config.yaml
num_hidden_layers: 12
hidden_size: 768
num_key_value_heads: 6
intermediate_size: 4608
hidden_act: "gelu"
parallel_block: true
optimizer: "adam_variant"
beta1: 0.95
batch_tokens: 65536
doc_mask: true
Each number is 500 + 25 x the weight over its row's rms, rounded and kept within 0 to 999. Layers, rows and columns count from 0. Numbers have three digits each. The size before them is the row's rms in percent of the matrix's.

# down: layer 5 MLP down (transposed), 4608x768, rms 0.025, rows 2790-2889, columns 320-383
# up: layer 5 MLP up, 4608x768, rms 0.0285, rows 2791-2890, columns 320-383
down2790 095:517465503510484524554488492480491498542524512469529496514521519499491491527518507480517468540535439453485541526490460520486484482516534517482532515478515549475503511486478512490490496497472494
up2791 100:519553463509506536533483535496563526545466510488512513489471468509546486478526527548511508536460510502468479495512482484481446491549527536477511517458507511508481558469485506498483472503478526
down2791 100:471507528506526477503504469512458487492474509498510476468466505469490525530553490480490524469485512511525494543498473492544541505475523506510456502549522513514528464488498499492505516502524508
up2792 097:518454505506497471527495517459526463487522489477518518488488509498521506505497541519485483461500473502486495477508508526534466496473507492484481473494471490481543484535489478517503514467510526
down2792 093:510506451523522516472510479493504523532504499531503492503496536475504462485462496515526539512467540516509496469516496488529549465459529520478507547491539459525456524480476487481519475488501458
up2793 098:502504519471481475502497514529545467499505470503454526447505486488547488469507482494488468494557506474486530511449462486484500506542518461468504480508477482504484495498518495532510512509510527
down2793 098:526507533469462523519486479481499484543499557512509519507505522497480536506514528508512472524494514504515468518555549506524528470450456506493489531457548521494494454518516498428487529489495511
up2794 102:499538507523494525515522494497487489493471504475543473541503491462504516468459493537473521465473522497516512501440516515450554480516555502534528506477529500520450476445498493476506471507523432
down2794 106:465483496525512497496481512472541503504522478534507520514497543483476516538546469493471500502481485559490525486543469503502462502513461477494475505512459543509530491490453494472530548496475484
up2795 094:491502515528462528472481535507565490502539509500479503465511535534516566471481504480459472475504490466490498508530515528504448508508500478488519471485494467524523524464473517485485476548481524
down2795 092:486492484504511489500516485508438465502501493505517508509455486475438480513509484507579496566515493519519466427490498470495569517497516536509485508476544466503490491554547495510529497482473458
up2796 095:504490493521558502458483524485489491547495491453454505505492485501528511481523500514480551481486486490481519511513485488494481507530531501518494514511543505490488518491491506513523442485512490
down2796 097:492538550462484473532525475502503454466534551509546497467461490461497465525508476488533449486509532495530465505486510520505525534494514480491506487492495499485471497500506493465487533492495475
up2797 099:451506480549514487507531538488515545504513465514501484506530506569510507503499482516462518498489494489475507507520483520492501513493527506501537514494521508462502475476527528509506443528504499
down2797 100:535482532479468521515474478492484493512469481498464484456476471440490481537498519429540552489505491512482512495507526450532485483515481482510502501523483520511497529462525472509496561468523515
up2798 095:507464485528516479521512544512476435467461491525474497511506525460492536489469518447497494471505544477474472492501471529520512497531506475508508465475516546504448463483533533466514519496497542
down2798 098:465518522502477455491550458468525556491514549509484483479516487551512499517507463517512512469523452462481465498497461482436525507455498518502484494509516532503490528468503520518468540510489496
up2799 097:494506522512500503491505443483446473520499500535488508492481501595470461538484508457467480525489501520434455531484478436525506502523509493535518446444493493497449486501505529462516517495483495
down2799 095:456466474491495472464521575497560522493524519470475476511509458481488514479514534533512470518516522478528526530515464551474521523483480496471492507548502507493549508486484455486469493481512504
up2800 096:476479495502504532456558542489534501455472508506494479483516562506476514469519481521453480506568518492519470476499502437499468486492505456482552470517495508505464487481488499544545517467501478
down2800 095:468491489525483463500474467532493500528512451474521460519489491471499507532479494453527520513492512493517527509493508502501460503514520495534514548491523512462488484520506516457468492468541461
up2801 102:494513478487521461490518480532472513505487531501500489473514499528467516511546500429481502514512535499539490501474504498496525488514546462515488493522489493509497521492469511469487508491497467
down2801 104:528492532514507520482529489472513502484520483497491550525487484473501445485515485536521473477480480518459515526529502484522505466491463520472488532506504459500500534491541522491526481508504508
up2802 101:497529501488521493491488494476517449535486511464475440455505502533486477482493501487481480467480504489425549513449493518545459480544509512485531507491498550477470442468532501530507478536490493
down2802 101:517489481475467483523488494493500558481514492515532583476515494459480547494530527500521512502527539523551510490561486490490518535462485514481512490525516463530506521484495482468441541482497490
up2803 099:465489486483476497512499529477477494522502528504491502477514494495468484509494496490471489480544474469554458515549519496458482527477530458498510484501484476546516519500509525534509507517499498
down2803 100:500502494518537526481511505524499511497516497517462455487432489444539508487516492500517467515503510504494463496487535496491495477507457532521520499496496526450530514529480469484462507491472490
up2804 099:493487531497481471509435474472528523491473500506493453479520530479499489547510485521502490543523458520472508479515469482510524522455468499482502491476538519497480529468503523489541516467479504
down2804 097:474545521487516512495529519545489499465473488513482467558520438552466455461518507524468488519504478482504504520484512527515479502520487503525520498494484493507515468508463473491487476499532480
up2805 096:501513530501525498528468467462550476553473491499524500513479496537516502449542512485512533471502460418505509458485523523504484493509510483476497492531481541462561515490529459472509489526489489
down2805 094:503493511500517507507512503506469515441531496513506465492517501489486520511511450527468459516509498528517494544516511461535481529460474505540510504496529483491483481501492517532486471469534478
up2806 105:484479523539518513451514512469477498515465499493483464500499541539444496507499529471502516448488528543462490492477463529519471479503501487532548484496470500455477501492497483481556491503528484
down2806 113:514525488464508491502509492496508508504510492463512487477483505507511489481489486495517487501482480504478573474466492506513541486546482573511460462485507479473492456456492493517436439495483516
up2807 103:499523474528473515503471526480484461512499512455445528503500497483497467481493521502507498473511501486517506493497456469461494485500482473482481469512533541519463523471483463497486529519540540
down2807 101:540552509516499533515538486487495514487482464536517477516521475472485495455540494500497505451541482500538517491498509480508515497526513496482529475462519456439551517487477544496484474494457466
up2808 096:490510512489468474508501522507501468493467496500525498475458485491467502509514458509497514542540524523513458507509476500533485484486523462563482456505485528490484495418496495534499495505540526
down2808 096:516507463527543498504512490487503476484454521543487495489573518490540502473482505489508441498500505483566531477516491528517548532545500514457516553471526483542510504537480522482437470521489488
up2809 100:484464536490500470521512548488510497496490513502480505470468534510503539534511511458488476500482523492485496514536502463485488587495520463494493510455537511521457529514460492467520509476491481
down2809 098:505521476548490485489508488524477544478504526493485474507525471508477515468524495506531516495502513477478493465523459478490498472489461506496513467506467537493529522496503501521481544537499492
up2810 095:539518465542522483474490493537503501511476509497504477459482509511498491498513452500507499490527504470506498473484549455534504483528494461541520508437498491526478476509484507445515475474476459
down2810 096:474507548482508487485522494496470505491461518465511494528531497498447482492524559504500482515450491557443524508490517501471498459506508495507490541523489476524545508498498467514497483530501513
up2811 098:507488524506486513458521496514480537483505465499486525483511513495491495474512511506494500455504488484485483474489435523453496520512507502511474520552449490502477475484531502544504520542520470
down2811 095:502489529486485496556504482484472476498499513526534462523446514467491467477510503485531529524456447466507477516486538506521474489520550523499532469470571535513507500509512527492484476507503511
up2812 100:493476492496515499514540473469520465511521499488479510463500471509484502444522477504493527484531490495491473488490571505477465469510474485499558488480510513479464497489495515488512508474508490
down2812 100:520538510534553524541523498520484528541464503523517437530466497494479477522490556495508511554446537512476503505469510524555502517536546517513472513490473495557513504464529499512510503516435533
up2813 098:470494520476509523508488516491555489518488523492492508490512519498470480494523507529500499488515501491470468455500481519512490504541558492496496480484481501512501514512539516485491484499530493
down2813 101:523506527539525450506535490486471472487468499503505451554517463471503493539491489483519472492503458464530454490469543525540491488501509453501538513497520530532497487463472532481497508486459485
up2814 101:493555508487515499487480466493530391485512491494493499490500469496441463478471509508493490492516518495447478495504487511446471482500499491527482506492529540512506490547475537475506505488544483
down2814 103:511479517497518515483515507478486505522509462533525516482488543500491514500528502455492542490503524499501468534522525512515451526504521510457469475507530501484508486484477493480480475546492510
up2815 095:509473525510506514515448519533505536529508524516513502520496504513502469513517473505557530462483520478541486521495519471527486511501508492528495500513483533524492542501509455475506471491548512
down2815 095:511526436504515483484531486493480474505476478487526506484463489502470522481501513485446496476537485508486516472515446505503497512508465530511478452497534471470494483507476555536464494462469512
up2816 101:500477508491539453490448497540532489506469559521460532512467484463497521505479488470499501510483534491485524461548492490499503554484504508498515479471485512513480507501514501509483522470543551
down2816 099:478483500535455540498513453488458545510485479475478484467515491497497525445554512494507490520508505484519485500487509494511453514494497487537513510544478508495514483493460521525526485516509502
up2817 084:526496500512493538504463524484507517530482563454505490503504534512517467533479520505561537526483498491519486511471515538512444489513513476517480528535442557484484513463535478472500500488495486
down2817 071:456512489498534473486532496521492463466508514541484544514514488495463513466517475509462497443568498522483531501537491450528525481496483556488525466484522486517505485534493522509483500488512515
up2818 099:481576517490530477517560468535499518475490477507499530503502500530471498476503514498494508509506512517521441510474512487455517548476493486503525496493512517558482451479510489522476457506492475
down2818 098:550492506536478540491470473473479487525525515498459531488488500520507521528537513502508498496540491500484499502508479500511520496528479478518480513490486492471476486521532486487511512483499511
up2819 104:444510473536494498507481510522528490469512533471486474477462513490489520502482495445476506505499502413536513501448503527473513516514514502488509488508530466503495503505491489480546452497487470
down2819 108:478506507543486464514488528513485488458492545523556506542508478450494484528473543516541512469474517470493475503471505482512489552452513451492526528485547456515517485521490486497498478479523529
up2820 097:508569527530522498464490518497500521512533510484551511487497495499489461522513514502519504485498502500455512480463500486517494480495473470529490466509487510516480538495512463473531474505509480
down2820 093:480479457474499514499505478507502507500478507517440497539499512509477537468460499521511495500499504509519492513516473514484496502472499527457496450526476469512506465512471524521474489523516488
up2821 086:491474460495510513532480498485456529519495550477511520493483465512504517471503470531502500491549484462523493487512487467534511551485495534543497442504496521496511516492516498509493518442556456
down2821 080:481538515517483513516479512523526474523517471528523473519497515507483449480478485476512462522472536493492495544508529529487476409506518486506448556500513517489479474504452497458537522531473509
up2822 093:487491513517497515467439529443521496456485478542489537464506565550506479528451497510483530508505531525452461507497521518536509492521471495514535487514444546519511488457519522483537504491492484
down2822 096:488509504487491482517557483531490529501516526505508462524473477464493519479496463513494499473501501474552533497490464479510509488487522513514465494498537459526475509495490517489518489537481526
up2823 106:489489516516533535511516528496496537518457515501508486515454538505492521468470526475510504510484505472502496494544438490529507541499468482491490533493539515511483533480537484489521488518513505
down2823 103:538491525501496484544523476480526476479505465509508521479531466489507508507518505533507469508524516514533504503542532483493486499514484520506507488461490459494480466481525484510528516506460514
up2824 104:507456548505534494512460466478506486574466518535476487503476492511499525487504564501497514520485506501493457507502468498484483487509534460477475489477520507508516491470508520583478470484511499
down2824 105:460514469486474502513517539456517521431509496492510502479494516477481488495502446475458518510539476476512498536467518468495499542482461518468518515470499527491492483436492464459511490480495514
up2825 096:504476476512485465553486502528499520503482498530437518492520499505526488514494480475488477458501518513512546505510493498548484492551509529466497525501474503524514475521484483490468487489492440
down2825 096:531496541515493524491536510502509487518494462498543527471430509507472507513521505489505466567533499498503510481502481529498506471499492514524496441511495563474477512512503499534496497485518524
up2826 098:493485451549542453520510523531533485523503459489513463467511534526494476519452503487502509495508537476532471472512472485542538537482521522515512523478498514494484506529538483532445503475520476
down2826 100:516485525539502538497510527506506503466458481483461517511483460530542476510499546503487463496454457503494479506526492507477462450485491476491448502500461512513501532425440529488492494525496525
up2827 100:472476515534465528538467442476497496514481506490461492488486539522477509493512519452497501483488515467477491533527498509460467510518521471447478518465541555507472450484472495527505481497486519
down2827 098:501530519489480491475514507531501487493511502502516531515507479455512490487483469521515555526471498520468514492486505530522498528455513484496498467499482476494486523512540490492527491478523497
up2828 100:506493497514503480492482508494489465488460505505482481512495515495530504500441514518499513500547527501527506502512474465520507581485514498568472497487487532480476536477463507509527549482533468
down2828 099:507505514512500488493481514489484508496530476508513546476449476455497521483496473531551475456453482523443493467511529538472516468482478516473514519474463466506495530483520497489485538540482500
up2829 099:525475479507516518494497553486493442552438449513507476494466499537498481490501492517473527489509475496463470461501526495517508527461494485494551462531507531501504494515510535497490535491530484
down2829 101:460525509496468479521449436510536515514509507514513498510507522523540493495491494499496489516487495445477522513533491540470481463528545479482459504496491470505520489511525511504476482520475514
up2830 100:507482504489519539535500527532554489510493496519475520511490505529466477508463506459531477453506537488496504484475477482474497497509461500506512473526485505498501534520520484497480500481535506
down2830 099:487489482542495506496535459506481535497460504481485501551443518477538517460526483515514525499512470522510492501549527459503443528489530494516518487511488510501494503505470512530493494554463490
up2831 096:464518487525536497483458483516529448508488486492508490489495509513500535485443515469499476548512540514498501521497526519533536510515521484502541445447559504450516488507517503476529479495561485
down2831 099:538463516498488501490516521522455533483521487506481464480524466489495470518536535428507492473532464529504495478487472499488513490523502482491495561516507461515464525498512498544518512508486514
up2832 095:525490488494481480451451540465444491519481503485480500447441550514529490480530549519496493473522523457511506478479471545475473490521521492480527514462519494452511507470473562513487507475525493
down2832 094:462496524499523528540492504501535513478489526495552512533527461484468506494465434469483486503470507503491517492484531455555537538499492505545484510509510494532485500485518465503491469511519495
up2833 094:496476523524516543471522528464459491501504538437521555513486456520463547507467485469492472479520567508555509484523491435528508518501464468488479467456523500490508530503539564522484445507484465
down2833 098:454519517490509483493498481484528532508493514570474438512518496489519465483473521533488540496478462500477493494488520535532498450495517497552511536510488528526477477451452453493539518489513501
up2834 101:487487526517494466543511492498505440504481517507506486536481539488518456493484460507492508543502517498489472492546509533510500534547529469485489519470485490503475463510502543505539522518487514
down2834 107:463485483477526513450513540494515546520470479475526486456481472502522513441516521485454475506487467500494501510488491494516519503467471532500508496536525481486497522425491483535499456497489495
up2835 105:515507530539540507508508512435487487534498506509497549544513450526473479484497501485549531491489516493484504527499514503517547460511512538494553512490515513483490534483517496480490464479483473
down2835 108:522503474490523516494502477526556497502478492493499519466497494489521529509482489512492464505503463525492499516528542512467512515498494461478432519481501496478509474525513499457479521528455522
up2836 097:498501521517496531504467502487494427483476532480454563500480506537503520523446474490544520495500477482504496455503525520538513480496495477491511504522488515548499498497543495481486506520536492
down2836 093:537532485522553491490523502493502534502475547448493476527514466502454473465512472523495484474474508512522487544486455506502530484499518529533484499462441513485461505506458508491513512480514509
up2837 100:450531469508503490501511477498547504509517499539498495493496481514529510524522493481523500474474489532463512498505472482485517525488488526438516521503520492483507453512469500466538509526489467
down2837 095:478501517512491489511505522492509518499524504503561509504500468453490487466489464494506532487511493462481524501500488512506529534504500509502499471514517509533510519506523456514521497503519499
up2838 110:506476471537563519473487517505512485551492506488497486491481450480477493506451513491546481492522532485487440477445499466497463509474516467531489519493459530499514507486466509511506488473491485
down2838 107:536516477476543499460488497494485526544494453477480494490496514495530486501504511526487473521516505507503483474472493492504469478524466499511472518543496529494497520463471503502521507509487527
up2839 103:535501476496502493482491503482520515452452521450492524459467506496496469502492550524488491513454463518448496490450471496503455502491550481502503512474480563525508506536498514502522508516492509
down2839 102:504518508472535497473530453522478473509514492556523523513505498479502510485479468471520529508548519510486537510551526500518490522482497449526504491516493453473484534529493473510462494513514430
up2840 102:473559515557504491505486514491486494517534502490495548467510544545534491512459446525488507491469506490482499479522427488486517516524509502506460550469480479482492526486499510510517482516498546
down2840 098:513444486488481516514482508554504463504485471505491519513483488445493532483515514516532504517510481479454497454477533460505543512498516537489553492500506456469548467477498457493474496514470522
up2841 106:441551530480557534503508523465500527577447503507479522508482526503507489509507508496519490511503449512440503504476503471520524542525556503493520516515487499503487489437484468504461496503472463
down2841 117:481500507491495466496551487480492520530446494522503465472463504494502468522500496502456501500521479491512502484484502502515529549520530517497499499504489552476546490500498487536514490490477519
up2842 097:466500488471536489524493511478521485496493503474550519465445508477502472452526515505511476547510564501530510525496506465512537538492510499509495474507536543531479544473523453506491516458504489
down2842 101:462497477496478461481481489492481505484477451499505527490518466531454525482490528500501470492496487478446512508483526503507522498496480468568490485508488516459491499496476470545514488500514535
up2843 098:513513526475518530474505511532532519519477470465537465434500547554487519502456478507484516515528468463521450456530514498560446471454485495506478518497501516482489475486499510488505494525510489
down2843 095:496497497466487468510506465554475478477466481551484512503501511511536494536509472497467507451494544518518539508512498514456517500489537494471479505458462499512512516520474520503488512513533502
up2844 098:482492492479501520482491498462470500533505493467480505505512536466479500527518519461534522460488512502507496484507496502479474498476539463465566478475515497504467485483475522525469490507520498
down2844 097:498513503508531464470503531533553498513513507536464521487503487491487480481526466488449539498516507502525528556492498456530542482533501535530500489489517509504548501554524519501553518507465466
up2845 098:524494523466494514488507497540516507495508499478441467473547552499478509507488519483487454450503505493525527492546467517511538501530501491475504502514531467485469507489530520517525472492500555
down2845 094:471511488527499519506503498457468521494481506505542540501484486486527531536487487528473520560536475469465458513470504508504450478475485461492505523502480534523494476523464481506498531531488491
up2846 102:511540504490523479522518564473519525516469517520513495484509479481469497520498503521515505473562496535445488472492491543496485491462531429492504543485510478455505513495498520492494533482513497
down2846 102:528501511563467523492496473484511511491517485500525486492514526501530501522485517516496479504464524491489514459503544495486521471516521519530514524510425551535488483523476464515505500499506479
up2847 103:472494490491494541481476519488505493511472500446495483496480525478454497493577514504504471504497495521465503453504456492494503488476522490539475483490480500480469463490505482538490463474513507
down2847 098:506466498491508493499531528496500525490466488499515507464513523520506527466465451519466523508536506467545505510468505554497488481494537531496518514536502513517497526522469517488513525503477516
up2848 099:496454507522535493456482493516487491527480538471475510498483466476499528509458500508481483548553539516528500462529505450516510526517518500538492464468480507536465480463466499511536493498523546
down2848 103:532474494483440536529498503490460504495506453446457498455489480499453502480478503518477494491487476529525486493517507559496517483512486493507509541492494487483541498479468458465485522514475511
up2849 099:511553518515514497500531495518535505558495503512480513450525511496516502499488544500479511493522540491524497484537487473507495536498509462510501494475506516519454517491493507508495506483556512
down2849 100:467506514522491488498488527437465504459472469500492473507483506486489486481510497484470491459497475509485505498489541514526437476521512508514492493531482567535527479483447510467525491523485529
up2850 096:477495476525505494489479467500486533499470489505469531465505496436408519491466463502530419518512482491504497493510520495487509501506492506507518502479530492493497508478504527486529517505522472
down2850 095:505489542472531453468528547498517459503483518511495450505501525521538450517482558482494522453467516440513494486508517478509497500478510486501505488538477523518498494540525440514501478513504507
up2851 096:503486483505491533490491490496509464544497470483472524480449499504494503504483496529473467510526501521500486472522436443497480532497497470512484481503499509499512485512464522468502503468532475
down2851 096:513489508484474476545465529527506490471537511494468502480501488496450499499480517498535521500454488493454483471495520556507489443459450472505483503511502492479509525504492513482502508535496464
up2852 097:482508510469502501458468501513500520486508513508477510484500514442534516490472469533476500483483532484490478502509474504499533542527456460460495435503482471492507471455424482521469498473528485
down2852 096:516493488529514562507490462528481457549458548533516479526501464555473514517481523444502464511509494485485532494502562485490486485511529493528503523478519518471529507501532513464509490490491518
up2853 097:521482481570459516479478500494486528539490477523505501506478514539485507499539520501555513511454516502472491540510538453533454513505531468503485517424520484493510507487512518485505490469472482
down2853 099:463504494479510514494547518492501474481475546488495516512493494502524477482458517462505434477529517515491477499506488556478506495501448501482482488548493495519495538497521427492535483535518494
up2854 095:500489505489544576476463517512505505529491549506517510476464539537512487543490516511493511504525544512503481493489492470538539521499466489502463500514521500490439529527463546502485485481491547
down2854 097:505516490494524461525516529481520480521506473506493480472487505447484492503498499524510505506493451501425460485505502484472430525486535448453476507498486497488546507507530510503474486502531518
up2855 103:496508512537546471521538580504500511524441518473487487482487453497475487511470534475482469509477500520451441488490483474515486545530557500520473503518496478462446542518467499522509509490523504
down2855 106:453531487506503521477500498470508483465497533522478474483524527510436492470499490481519473476507511487521518480506539533501475471477500531521462514525483508490533538519508473511469503522510516
up2856 101:490469503547490478481489510522503481517473504488427520503493509517498507529509557490517494499478551469507490517474472488481482544517500521526526541496517520525529474456536459479515544521496502
down2856 099:484517514471436535524511464472514512487506489519530502481503484477482466476506464534512509480537458518500460492523526520524529481451462463484485466511475467431495511490457551523498422512489514
up2857 099:457543549494513502476483510519520493518476522443534476483502522500495517472451474487525511494492496491498492493517490489513491522452509480458502546550524523520487508487534485501519476456503499
down2857 099:523463491532498487552494522469449501479455501540488500513517485482495485500467539489490490485480536515511509518456517520500508518511552475504520494460477510518529491511447501523524458531531519
up2858 100:502509511487531461453537542423470515508530493486456461498509494481482502464491494505484496497531518485508503498478512520497465462520493454474538501520496474476515536475498560527496509458515508
down2858 098:471501469550535523502465497514525499470477470501474501498513496469505492504488466454510460557496512495504510511527468527506513495510471493546491501507516530481487496476480465515489537532481477
up2859 106:532492509518456468493522526491509477517505498487500485525513475551508434495525504473527504480471516481467483514483479538488486494510500502456485571513448516516490499473523456505528485465488466
down2859 108:456514452487517529494507478490538502452495526499517459469483498482491558447504510511485514526481438528448469455507486484512531534467487475511468475514514504501504533514500483482530515491549520
up2860 115:492472509467498445494496498511468511479427469494494487502474514472508495443496515451473468487490507509467546477460484474511524581491541486540499474512441510518487464467505526561579494526484477
down2860 120:531517503549523512485495521472524530553492526504506524459527489537481498531512485561501534523539505499482500576519523509487520489538508518481502485484513516502501525533534465480486506489528532
up2861 096:522530472473546514418528487506514454528493479538486527453490520477514499510475501553461547483507512484550464467456527483548548510511492512503501479471485508467530491477489499463472526499466521
down2861 097:472455482528493514506443517507504467479503515506495456515501489543494473517506483435554495486506521450443532542492460533464474519488545498473508523509475505522483538517508480537529466530511488
up2862 092:512510530568466539448444514510478462459467515516501501492501492484475521527535501483549509485514541478524532497518487461524563507470479487463560489502505510504524499492475534511497497469521456
down2862 090:487468467482509475560532485452544496557498513505484504494457483534507491490491471526492562533464528530490476511468483495477447486538476520534477488526462505502455500516514481508498495555488493
up2863 099:484497445551524503479474481450542553512470519476503483476495484542544480520530518477517490469507468455469515512469477523511505483451466485471455510522452553497487540490517482497474464419511516
down2863 097:476530572413467459497519517506485463532515479494487525486489533487490461487491500532533526497444518534512462507517496471452497520533504490517527483483505472458484498511527472466510477532476478
up2864 100:454495459498482480523502463493458481444527484497494478519503530489443537481452502491490446453506504475525487475483472461484533495489456491479495463476484485493514507503508511497499491521518486
down2864 095:530480515492513513458489508494498572548491507461524517467468490534533511488527504508544550534491540535528506426502460518510477530455525486528505505509524489503493523500462465527499515465482521
up2865 100:495483465526473516499490486451489481521512531494492516498514522470447553521502495522498486497510545497518484486495449449526515539512479538515506461496536516476470525483493463543476488499504493
down2865 101:500527477515510506492477529547494480483492489544516485520542498519558510526462496491514489463520490476512479490494536541523481508459540468512471486471536445477485521474469560483471488523513463
up2866 096:497483449511533518457486520477446516538509493481463511453476487483485541484516489465490493521484506478484485484470512513474494484501469499520492448489488500509477529491507543500512514520476542
down2866 100:473506501541491510528474489500539500476497505511490501542555497555501472541487529486499512500473498537498489530501460509516488491546535471502498526517540500510530467536477458478485492489483512
up2867 099:486529443491489513496504481496501472501519511508479447538489506527521552481491469482461526459508515517493490488472514517518515550489457522529495477498518526507490480508546485491529523474489501
down2867 095:485497504513525478488522534517482497487497525474525520522528494492527480519481496495515495520508483459478511492507511499516508496500506512479532492540530478462499507528488503541448482523452472
up2868 101:531541528524519502468505497481479501486495492500493463517466555515507479491484532497458507469505485485504456474495476488502479488494490520527496477482521474496455510490508568518542508485460466
down2868 098:508486504503527527517503521491503459499488526524540482491494505465497515497501476472530502509481504493433506527478526490532494521499502479490513507484514530459500535499495510524479492499520481
up2869 104:498506501482518523523492504519466484483503543531527475486485493514501494479474492497480435517534589530522477500472478486521544510468514486483484510526488511516456535473526448548505467488509525
down2869 107:518500504454540455457498494511485522504549517492498513559490464516461484473440486500495468509501429469482507532496478506526527464511449525450510552475511495513502483487498498515463452500477479
up2870 106:489520494532497487529501545479511526488473496489493448464537520540510470474491499544498553511493516515463496478486509508481484491488548509485475481493539494499544531484514508484490419477480495
down2870 102:474494501490478483497555524521490534500521546472514515506512494498456520534519540472512516467494498461518539504521433487510518539511472546491521470537465527503470541537512476515482490484502522
up2871 105:515519466504509566482471515480509486507505514469498504489505512555462483492517454516515515501471495506480475540494453513512477511492497504477538484493485485471514517478504519533502518507516542
down2871 110:527495476510521479517500471506481480524515513499474493458494494515512485477473566479515504465496516494505466475516501491516537481502488497532460532487527501473489438541463501539470443481465502
up2872 110:518497497497510518466485494448538509495500507482530481474427517499476539466457489489484480494521520547476508475468474498522470484497460487470515485491520541510538513537497474501496519505479492
down2872 115:509526451467510530492528471514492468521469527533489508459508507506517494503510508505526477499476477497493567487461508468527558481490505531493488495455496475474478483509532503479498455509494503
up2873 102:471530463459506537449437478452555501489473542491482516526484505483491499503495477526511512516521502485521501471525517467513492501484488557537493463505537493479472553451484497517531482486519465
down2873 100:483506521504509474513558512567500510514509533516502526521452467506512536487477529436479487470498505500453485461484519489463522536489474458510526522471467458550520523535502496508508500506495501
up2874 102:444542479491487510465514520509533538507521492492497454469464478484495469523466466495492508459505541467491522470469505473512465510504482520507481484482508487489482475511465531523515510477525471
down2874 098:542496540471496473508492470500493473465493530520504517545559562500485505481533537518548497527514485521502503489543510487518504489460509499504496533545497496541532524523493535453474461482511474
up2875 103:463508539491487519525495484494498506510478515479557467477512494463495438475496524501561501492494480536503504504473522522490473505503554507506522505472481502488507479478482483517503506542526481
down2875 101:488505442520511502426532488462466501482524494518521560469514531544520539491514498499481481505525540476534499451526436463518524529521463527513473479530522490488499521540488544538464482449475511
up2876 094:517504460521462463505472503517500459489526472516524447477481508505449525505446458528495482496530521484490464489479501517497480482492489480526482470507467492491485495523550504544445533480538480
down2876 093:506489486529499561511526490501458499505510546477469489508511535494539502501531532523521456483514508503569500518522472528489534514475510485517491521481504510501515520485492480492557497498477502
up2877 098:481487475487491484513495489472476469528505548499481527510493535440497547502516519480502477473513504486509532486510441489487513491516486489498490521528524488524445558478509521528479506485488468
down2877 098:497506549519526475517481513483508556441491514514513500540472432527453467490487477447495534503506520498483525531487500490523490496489476508543528522456491509488534454513499504544527514470541532
up2878 102:506455486480483516464515496452515504493480474530483474460495491501468509506502464567463523431543520496485479468516496509504516506484481536521500494527507507510513465450510477499510513439507510
down2878 100:473492520504535506516479522498516504501518502492543469500498493517496469468503509485529517497476471504545485498488481527514484514535520511497557567460502490510474507491481574473524502536484488
up2879 092:505509530520499528480478543469457514538491488453494485538480515520520531492507479506496528535501477479466494506479491524542466520467524462483526474513543512486460527463508493495526473508491510
down2879 089:457473482499488520497506506510498500480512508533525527441532530490487488479478528466499448472506522498525529487531504484495524466540438560524492522482506496503509492562483470509495499490533484
up2880 103:436481479494480521426503499510551522515497492495493492452490486532504506516495492469490499500527528448510513487509488484454507517457497472509498484530456481466497526518507497503505468510503505
down2880 105:502503511487518454491527504516481434517514513514466494545494525485510504488459495521492493490516488539522487459513512485528514479525486494485477547508543482523545474486510509473519487522515473
up2881 097:521526489500488544499479530472518503491483525484492494474490509471539507497506473448553457474517518474542519483524494488532511548503521476496465533495531492479515502504476519533481469495510472
down2881 094:472485517505517481497493513494459498481529496505514505502509475487488488528500514511468497501481486509480485504497521488475498491528480488474494451510468533496474517487494499482492544526490498
up2882 102:504504508545516528477511490475525493481498504457530510489496546533502486475521516458503485543495504510487466530508547491490537459529502505553536491484523476471491496508488529474552502469494490
down2882 107:484518455467485490507504525524509506473481496502519505472525462510501493505480513512491505488482500566473503479487553507521518493489520456481499496478509523502506503510497450533520503483501516
up2883 099:492501518460495501541506501453509470512455482494540523478490510503520492461501498489513514508513486500483506503517510496504491469462502525510517531512488523531478522471522520492477489499475487
down2883 097:489490520527457510507487527521509518500506523482471455494509503480471487551465517504540478494503488457511485490468527482527494537568539504496542461486509545543512490474489483519500504521514504
up2884 097:497495517525458469450498557492495544475491509513530512504502509527506535523461472487539507504457499490471481463509480492520507507469521494483495510481515483468491505545476502495513410519524519
down2884 094:534507519495517548525504438505501481521512509500492452509516504470507474457485511497481534487521504494504553553513490500497514493543466492508475490504482536511481537488516498532485542494487520
up2885 099:476546471501463507433478562512486489506513498474495546473538546510490480517464480476479500493506521498532484493520499506488488484506513464516490469471490516547521545475516526541489508502499514
down2885 099:523548487487520503495478436511509522509492493469526448502547497492507510480516521512522497501490488536496480503518501488474464513504476465503509538492529489418482466512505484519537470482479508
up2886 103:499486453532485490550490517470533489515515488497554528481464546491474536483554484533526484534510514446521499505472516501489536540469471483502537489511493557484510527499477472445485500481556506
down2886 101:466472510484525503431506481519527505485491482484469509489511490496541488473490515540501504500510486529510459463510450485494492439499510463518479517483523525522490485454481549524512521586460508
up2887 107:472482451508536519494472514504539506513516502504544514451446529468462527466491520462464497458515524477507425496479463452497509559420499480535517486494525506480502520514497507518524509514483481
down2887 110:443501482502548477473471524502529537496432485470538519472518486515510518529510498480433461491492480505504483510547517484498464505502506471449499506531472539518495511507497430508478544529514517
up2888 100:479465480469528511504501480477534439525473493512473482493508495490493449460509508527537497449477524492532479494490488504454480536511533491477498493493480482502499456490539517534462522519509497
down2888 101:525508470543503528476513516514476532483540510484507491512509509498492537528472491494528494547532503494496537482517500491522477468497480466538496507518508526490531515479466497477567520452502491
up2889 097:503506493498539494518452477534535514480502529491496517496417454541467524520495487443492460487509531479525498496495492456538511533490463495493501503456466492476512512541462524565513489484554549
down2889 094:510477506473524502508499533493505466502497509504489499529507502457559497506510491518547516566504517550512504464548500468481471523502495473498545499483521525474527544483494488463500537529495504
up2890 103:506549500497515544469507576445508489540532506495439500477482482492488421494512503496533533506498526540534488491500493499508544522533468498499543491461492512473503512478505529514470456523511529